Weights of a small transformer language model: 20 layers.
Each number is 128 + 24 x the weight over its row's rms, rounded and kept within 0 to 255. Layers, rows and columns count from 0. Numbers have three digits each. The size before them is the row's rms in percent of the matrix's.

# down: layer 11 MLP down (transposed), 256x64, rms 0.151, rows 63-146, columns 32-63
# up: layer 11 MLP up, 256x64, rms 0.168, rows 64-147, columns 32-63
down63 095:164103174128159129131146126151151134074141153142130113132088111107130136113107100109087146130111
up64 086:083138160105158160123124156101134137111134150123088149094147148124187135120119129131098121146159
down64 087:120120136154105140143115124114149123077108114138111130135109086139141119118071146147117169160163
up65 083:122088124150131133170137124115099115154136143102147126045120138125118125110132094124138158108159
down65 083:124096163092108122111105166110106112113106134157137112115173098107124127100063109127087109120109
up66 087:164095112150114174131119153154112154160124164167149167129163122135149171127147133082105120105146
down66 081:159129160136109104102131142121125125120130127143169118129149153090136122143156130134096098119087
up67 102:116120142147104176110125114104120110135147153111111122143145163115147131132139121115170141144128
down67 101:125107137177120099114087160109112131124099120110127142174166119106142073118174092124138115129135
up68 076:104146140144132113101162181111119150121157120159132121137132150197142095138119133142109131130144
down68 075:125112128135130148163126111147127131140138156126144134121095126121103150137128122088156127144132
up69 089:088162138147115149146135114116110136153127155114166142144168125146109136180180139128164102147131
down69 086:142108111100132128138136164118149098135151108144112126106091136113175113085088119153123175141120
up70 099:140106138102177138174151119118138119167152159114124109086143162128134121119152163121134171141153
down70 096:119139163079125142134131108130139111114128135111106141168174109135104144150082102087130108127120
up71 087:097128102146101139120151141135109126112132151136170099112111170190111137145131119117126136148098
down71 088:106166125126117126139136138121166143178151101130105149118150100096117095158147130177128047125180
up72 074:136093114118111100132135195172137136133099147120106132156135137164119035124175123090138149140128
down72 084:146119116120100138162158095133138133122107115141110089124154157126100148092099103122145118112122
up73 118:079141113122166109137137144105151145165126110118147102149115132154099122188154126118154095158106
down73 107:152114124135089104095116098132138116082138147123104126102150115066132111110093087131137173151147
up74 085:100140085132111151177120124134117164102167128103133125132118175130132130111147137133128110072132
down74 086:133104116121088141101145165143125149146114140184113143103116082115159127177159095141127138142118
up75 097:152180114118124114135183121151114150132119111114072088123145130149135130132120119113117108085163
down75 100:118119150141109107099092145103153151175123118140160098187134104151104125157131098128111126117084
up76 119:143171156128161116116123125116151187169172107123151132108125163124142140155114114111150157168170
down76 111:105138135127104076136091100134112129071095130107142131123139118114164129129115093180091122102114
up77 109:153135104153168162110121107139129175161148133122096164125142153129094092170129158124129150134169
down77 110:135165166132120115141118100115125151132120131130099101130120131130139142124169137106114153107143
up78 089:144103123115162162133115136112102129121112150113108146127117117186109142158115073109119125187106
down78 093:106118146162144141084137119122112082154110135130157145165108110143096124151098121117133111149144
up79 104:077112114167143131177143111139116132115109137188132149145117140142127117159125140123147094163125
down79 102:078152156114135110131116132142106091137132126120161099139097095132104119145127121118118142120102
up80 102:103126131086145104124136075117155126141110140139129137139157137136118126139150113094129120087124
down80 093:136136108139151143109139135146158117086152126132106150104130140086129124091112127142106140140121
up81 085:111113131157125150153163080120127138163158131148134149106175154104141114158165117137115124088117
down81 084:166125137133128146084065090149146123106110124150105101117157154144104135154112117115134114087082
up82 114:120112108101123147140144113108138138116168104137164179108158158165129116147183112101125098109125
down82 117:116121177179105159133052150104128133097106151144153126151103078131165147102119106123125127106112
up83 082:168121094133135151115129108131119137156113150117086153135146178143108123134100150105128085115167
down83 086:136154096120109115141117166132132135154117094148121124158137149116073138109105100130091114104098
up84 119:161137102141127164149158114097137162123197142133100089127161142130156112139118102147129149146111
down84 115:130088119149126131112163100124128151090162132133125128122120102083118169115147107161137135104128
up85 094:135124143112121160111142080135147148126148140132125150125139138147137154142124113131155126170160
down85 097:124118126125090126123125168150125095121138121093126113123080112108136148135098151089136128140066
up86 087:183135088112150153112151122139163147089127136094097114095098164123122119139077107163126163116153
down86 087:126123167144121127147136103196123102127126174103128139113148132075104145118149154142148120101107
up87 110:104117113130165126126134151149159158163167115159139134104135142108138145138136154120169120130169
down87 114:083128120144169142116177152174123141122116110087151122106109140130127176144124137113133086169164
up88 088:148136139120158122133120095142141165143158138149132161119104141158144107163104161100165166126152
down88 082:112133156116135118113144108126180127112111138168111145148129169135122127125085087157089146136103
up89 106:163162107115102155146144088121105153105154142113110102098110140165151121116132158095110138133147
down89 115:138093120153094168087143150118109153138144167148149152136151140108136121107100141139114132122122
up90 115:107136101137140136145111135120161108129203138114129154121171196124135156146130135124172158110134
down90 119:126129098145107121130107129111148114133125129114106113117197124108150145138114107148110180142152
up91 117:133112089113110152171129130132126128161127122131105125133186113098170116124102122111165126113165
down91 115:141150126111158125155131117173136139095129097131093162136143107142139111143130145141175153117167
up92 145:146128137153177145128133109117118127135138128133166120121108135098133113127107131126137132158175
down92 162:174115158111150100189131152144108117138076139084149128159094120111134115149141090140103162125126
up93 109:102132114094158156125160106142152138127115129128163117104142160158112138161130134149150101132124
down93 112:142136103105133116096151125119137140091138097111133117158143103116118106135105124116131146142126
up94 097:113149136136085121131164139093153135135158117143159101085158146114115073139126148096138119105142
down94 096:114164122086141070150157102150127112082112155123143162114160110133118146156134138148139111116121
up95 107:101152088121119130154094107083114146080172158070134132103141170157119130151132145134149106131144
down95 105:151096098107089151092156187116112110132140150115079120152103137124101138119142118153087118148149
up96 097:133163116075165128119164090102134145112146103086096125144136141149110141174121146151135140159176
down96 097:123085156175155116142169134121106119140143120098171126085168136126115151124114094106136145137078
up97 093:136144089072156165177110092110141119127135113119095111131145150108156143137100154122144095165177
down97 092:109126150147138099153134110149112133124129166103107093119110062129139095156121154181126170129090
up98 087:137140124134113143154111136103148141139167144086149139137138128119172095160159144152142172133137
down98 079:124131098094092156102111139127141141101109134136150145154105147112163128162111084129145108121141
up99 111:144184132091109169131144139115147126099150149118146151117119107162124142130118104119113161103115
down99 110:116138124187098108125122132131131129113134099154113150169095147121128139159097135187150137134107
up100 098:138157133125175143104123109110116179089126148097158106103135167147101068145112152140153136117174
down100 107:156127166106126136137112179121110159146050130132089113131157176115088130109134140185097122131126
up101 091:085142102171101157135136123159121152130142099131126189111126136146134128170132153102170146100079
down101 096:113156137130136120113140114123072087128180088152116137127121137153129159147099118136176135123126
up102 097:113149136140163167173132087097126176123179150111120151094145126147123086170111127106147122126134
down102 090:125087082103157163135152136163138141126140110169122109130164098144146139084112149140124117139121
up103 103:143143068098101109104137131104122139117170170115117152104162116177139117135162152137144133126138
down103 099:148159121137128147118120111162105130157103099113110123133130120115141124112112111136151170122149
up104 111:120158140137146123121177174100152158117175157146160102105128133163127103136143111144136157135118
down104 107:130119139091156133123098111120117088102111122126118140155127155117096105162143138117146134160089
up105 111:143163131120139139136135122058101114100127132153132143100112089154121138131170115096119114079115
down105 123:101130158113102104117110133144134136108139104096107090140140117129115084157144102173111207083136
up106 088:142122148081148134140143148167175120107116134140120135136172182130161095136164112144130099106149
down106 089:104057180145143154158115128144128127139120155144137092083125102140143097121149082106112147110135
up107 098:114187101106100136118167114141117154130136129109145134134151158160120106180129143114158142139173
down107 101:120149106150131127114148152128100137132139125141134146119167128122084121130139135100143113130151
up108 102:110082119116132100160134101148144163151108093148137109113174145165106131130096144156148150137122
down108 107:139146134117116127125083128152091143078156154114113094146093093107136171139153118110133086102132
up109 086:151148093153115146115152080098127158124127111070108096101177113102144122146136179110118150125127
down109 081:106116121140126144124121149141120153103117123204137131192119164131111134150092113142114124162103
up110 095:089140140100122121138103128134181139107147152129144153153140131168127086187122117123151140166154
down110 089:119148116093099159154126129176110113133153141061147108142145142134147137113112120140103144163105
up111 086:147125135082171157113088096136130132107147137091147152110180146145163145166144108119137104167142
down111 081:114099139108124083130145149142108132139145150147120119161111163145161152138173125138132145124117
up112 084:133164082123144153161149098140148123113125172140129119090155109136141119123142168137097134130139
down112 085:130133092137130132152101152118123157142136116127073099112155107144132094139112096169106185166077
up113 095:113125114117166154129125098083128136130147094119095102083094100115157111139128134105117099097198
down113 099:153172101142138097123111135142118133160117143166131162137145105138115129156095151129186136160101
up114 090:156107120121128154121106084132111144113102152082126106090166112133178098128164137154117137089143
down114 079:126128159123106101090119143140122143106153138148159121155150131168100136159092144119150143115104
up115 105:121144109086143154149135117079133115122133128135104094134136102132131123135142139135109091094107
down115 113:162154115153166105150142079134110118100115195128126103124144173155116129146094147124137151156147
up116 099:119091110125128137156132143149178141164133120164128151152127177118126129157120095134149094130107
down116 093:153113063141090125149130164131135154135114112107132104146095124151068179112144132165089109153142
up117 097:146118126151142123080137085127152130111125122142107145110120163143115114148109133151113115140140
down117 094:110118136131122072128142108154146114137136127057158131103101152142158140118152154137116121135137
up118 096:161145115111131163132114115137158155171117158114147133073121185156190156145164099111143143153161
down118 089:131119135167134126158128149108092121103141128157101102123161066155147105132126092141089139128106
up119 117:067167124147118149163148121098151147114146147150130138117156143112113117130121103137175081154091
down119 111:129144114105097116125105140071107140089116129127123117154144108099129108131085110132140117153132
up120 111:139107146149136129145168110096102152127114111124133154153132159153115093112105090102117083151087
down120 119:120096156152117096130085124136148161116119152150120102110167122151152106118150159129170133153080
up121 119:157143114105160132122126161141140131169146122127135097109154170113197149145154140104128144115175
down121 117:135098188131121116120124145108140122140132139118162159087138131134174122153109114146100157143150
up122 084:133151106132099142112088106089137155116149098168112140129139122145125097172158093134147114120131
down122 085:137120177147163132169146120154141112141164116128127114119130127080169134116158124077125174123125
up123 105:167142118113095111152185158116092104142176090111123081138114094160120134127151130073131137120120
down123 109:150167105095112114121133096106117062135129107216130182134125106144154121154086117151130127105112
up124 119:124118136090173168100133097129143130104138157129113149124143082144135107144141129139137123127137
down124 129:155104145174083092085111122096121096150127149133137138124117085143101123126151143106131150131152
up125 094:132119123143139141134111132118094139171106133151154130103104130129115091140098118119151124108169
down125 100:133139092126128141115184148145116173122148126090133143154125101128133185109127143178133130145094
up126 111:140160114147128097127104086158166152105149143120116095105139146119121142119122153133143113090122
down126 110:162095124112151127120121144132087134127118127135151143143114105132129135175117097164126143127096
up127 098:109124110117157137172166099123149134084113095139157146147106115131150152107089127094144100119168
down127 102:119117119106144121132132104177154126067113071114165112136135118124149150144087150131100144116162
up128 105:123131132067131090131112115146150137100166112103116152080163124176129108132104144074145135113127
down128 104:139086147125134115094086140140134112130154139134097163083156131156149142112119133125138115142140
up129 092:111154117125180138160146091116173121140144118121113131105133155146061108131115155080180144137148
down129 086:120110194129124113139123064155099133108145157129125109129166133135160134140122110139083128111122
up130 098:125161124139109111109169111099142122137151099075108157088128101174134109125095116123153126157118
down130 100:154106167131116121140069095145159089135101121164115135130110060153095137130126103129108123103106
up131 133:122114119106094112113153108078114162168106156105138101128145129131107130149127173096170097150127
down131 125:130108125161124072101142139146107117140109136122144082179113145151134151119111139122145124154147
up132 092:130146110141156157137108107086162155129174142132108097096135153135139070124132177116158165111150
down132 085:139130180130101146151075138115135107113114109142133137118152138140106121156160131141147146124129
up133 100:159123135115164124121182134114137140096132129138125076155124159126123117147124114055149110126136
down133 111:137126190147146148121105145125115116094090147099112127145090171143096132138125094090080106147159
up134 098:162185141093126131099117131097147136144139161138150109094158115130163141122117142084102120143141
down134 109:130166107097099116153131126117049113113137130122148104132105129153145084117096160110148118122160
up135 096:139127093091108126115144137083152142140121112097109132141126106126112116117134146125182117147135
down135 093:138107192097129144127118117161126125102131106119134152102166128099153130143106155159101168122094
up136 080:103113111135109127125127142154160153155117144100160061128115111154182135171168154092172102111111
down136 082:161137130131111121118137168148114073139099150122137140108152101131137138132101120123100118121103
up137 100:094139114105110121151135111110087149167109137103141118115149115148128093154123115150142097142125
down137 093:120127111113149128143107146143123140125132132148121151123101141119153127143144138100144114096150
up138 092:151108135095141174143111133115126183128165145183118141135138133142170093145163161110113138116134
down138 085:120145165136133122108136105147124151091091133174133142123147143133104145157105103112104121128120
up139 096:139140122162117131126110110098164111120120166143089130109115115136203135173130152140145153134140
down139 090:127119106126096189159112087110115154161154154130122152130143133130101128097108116148109169115149
up140 100:124133129121115098165143108097141132149128119116104127131154106113172099141122118125152156140122
down140 108:138133066159140113123155150112088104117140131118096149133094164132111147129119119115153139098146
up141 102:122140120141131154085114117091144143139121159097142158127158136167148136164187089120138121100164
down141 102:122097069121097105149121132116142149126158102133107144136170101101186140125107158108126152105157
up142 089:153069127124137128098138150101126135101159120123084150091137115153129086120177083164148130154177
down142 092:123135160111118117141089148096147147114157137175091110116144144064113127137121076136114132127075
up143 087:160154140092108156106132163106151149133138126130164106108187123128135136134090112087125154125103
down143 082:121145180161116111154122143130128172119148139126122145101134116099103116116115115104115117143110
up144 108:091126128122126146150106079163124166137135113095117124092121147144127106142136141094143139173136
down144 111:101137130135158119152186105110159136146129103109131143166149141107104116127125135152095148102141
up145 102:122171141132171125121154082084158137156124151149098147154122115129099082135167147121128146105140
down145 090:141113171143141118183112120186120089151111115103128134087141129101138119127161106130142138122157
up146 098:152168091099138122150106136103167138137129122115161125064146132154113121123140119138126100139121
down146 093:138118130145108096103128168096177116097119104112143165143134152101100103130140136174145129121119
up147 097:113142119123121094179127123065133124142137118132094137094114115112110120128170153069136136113129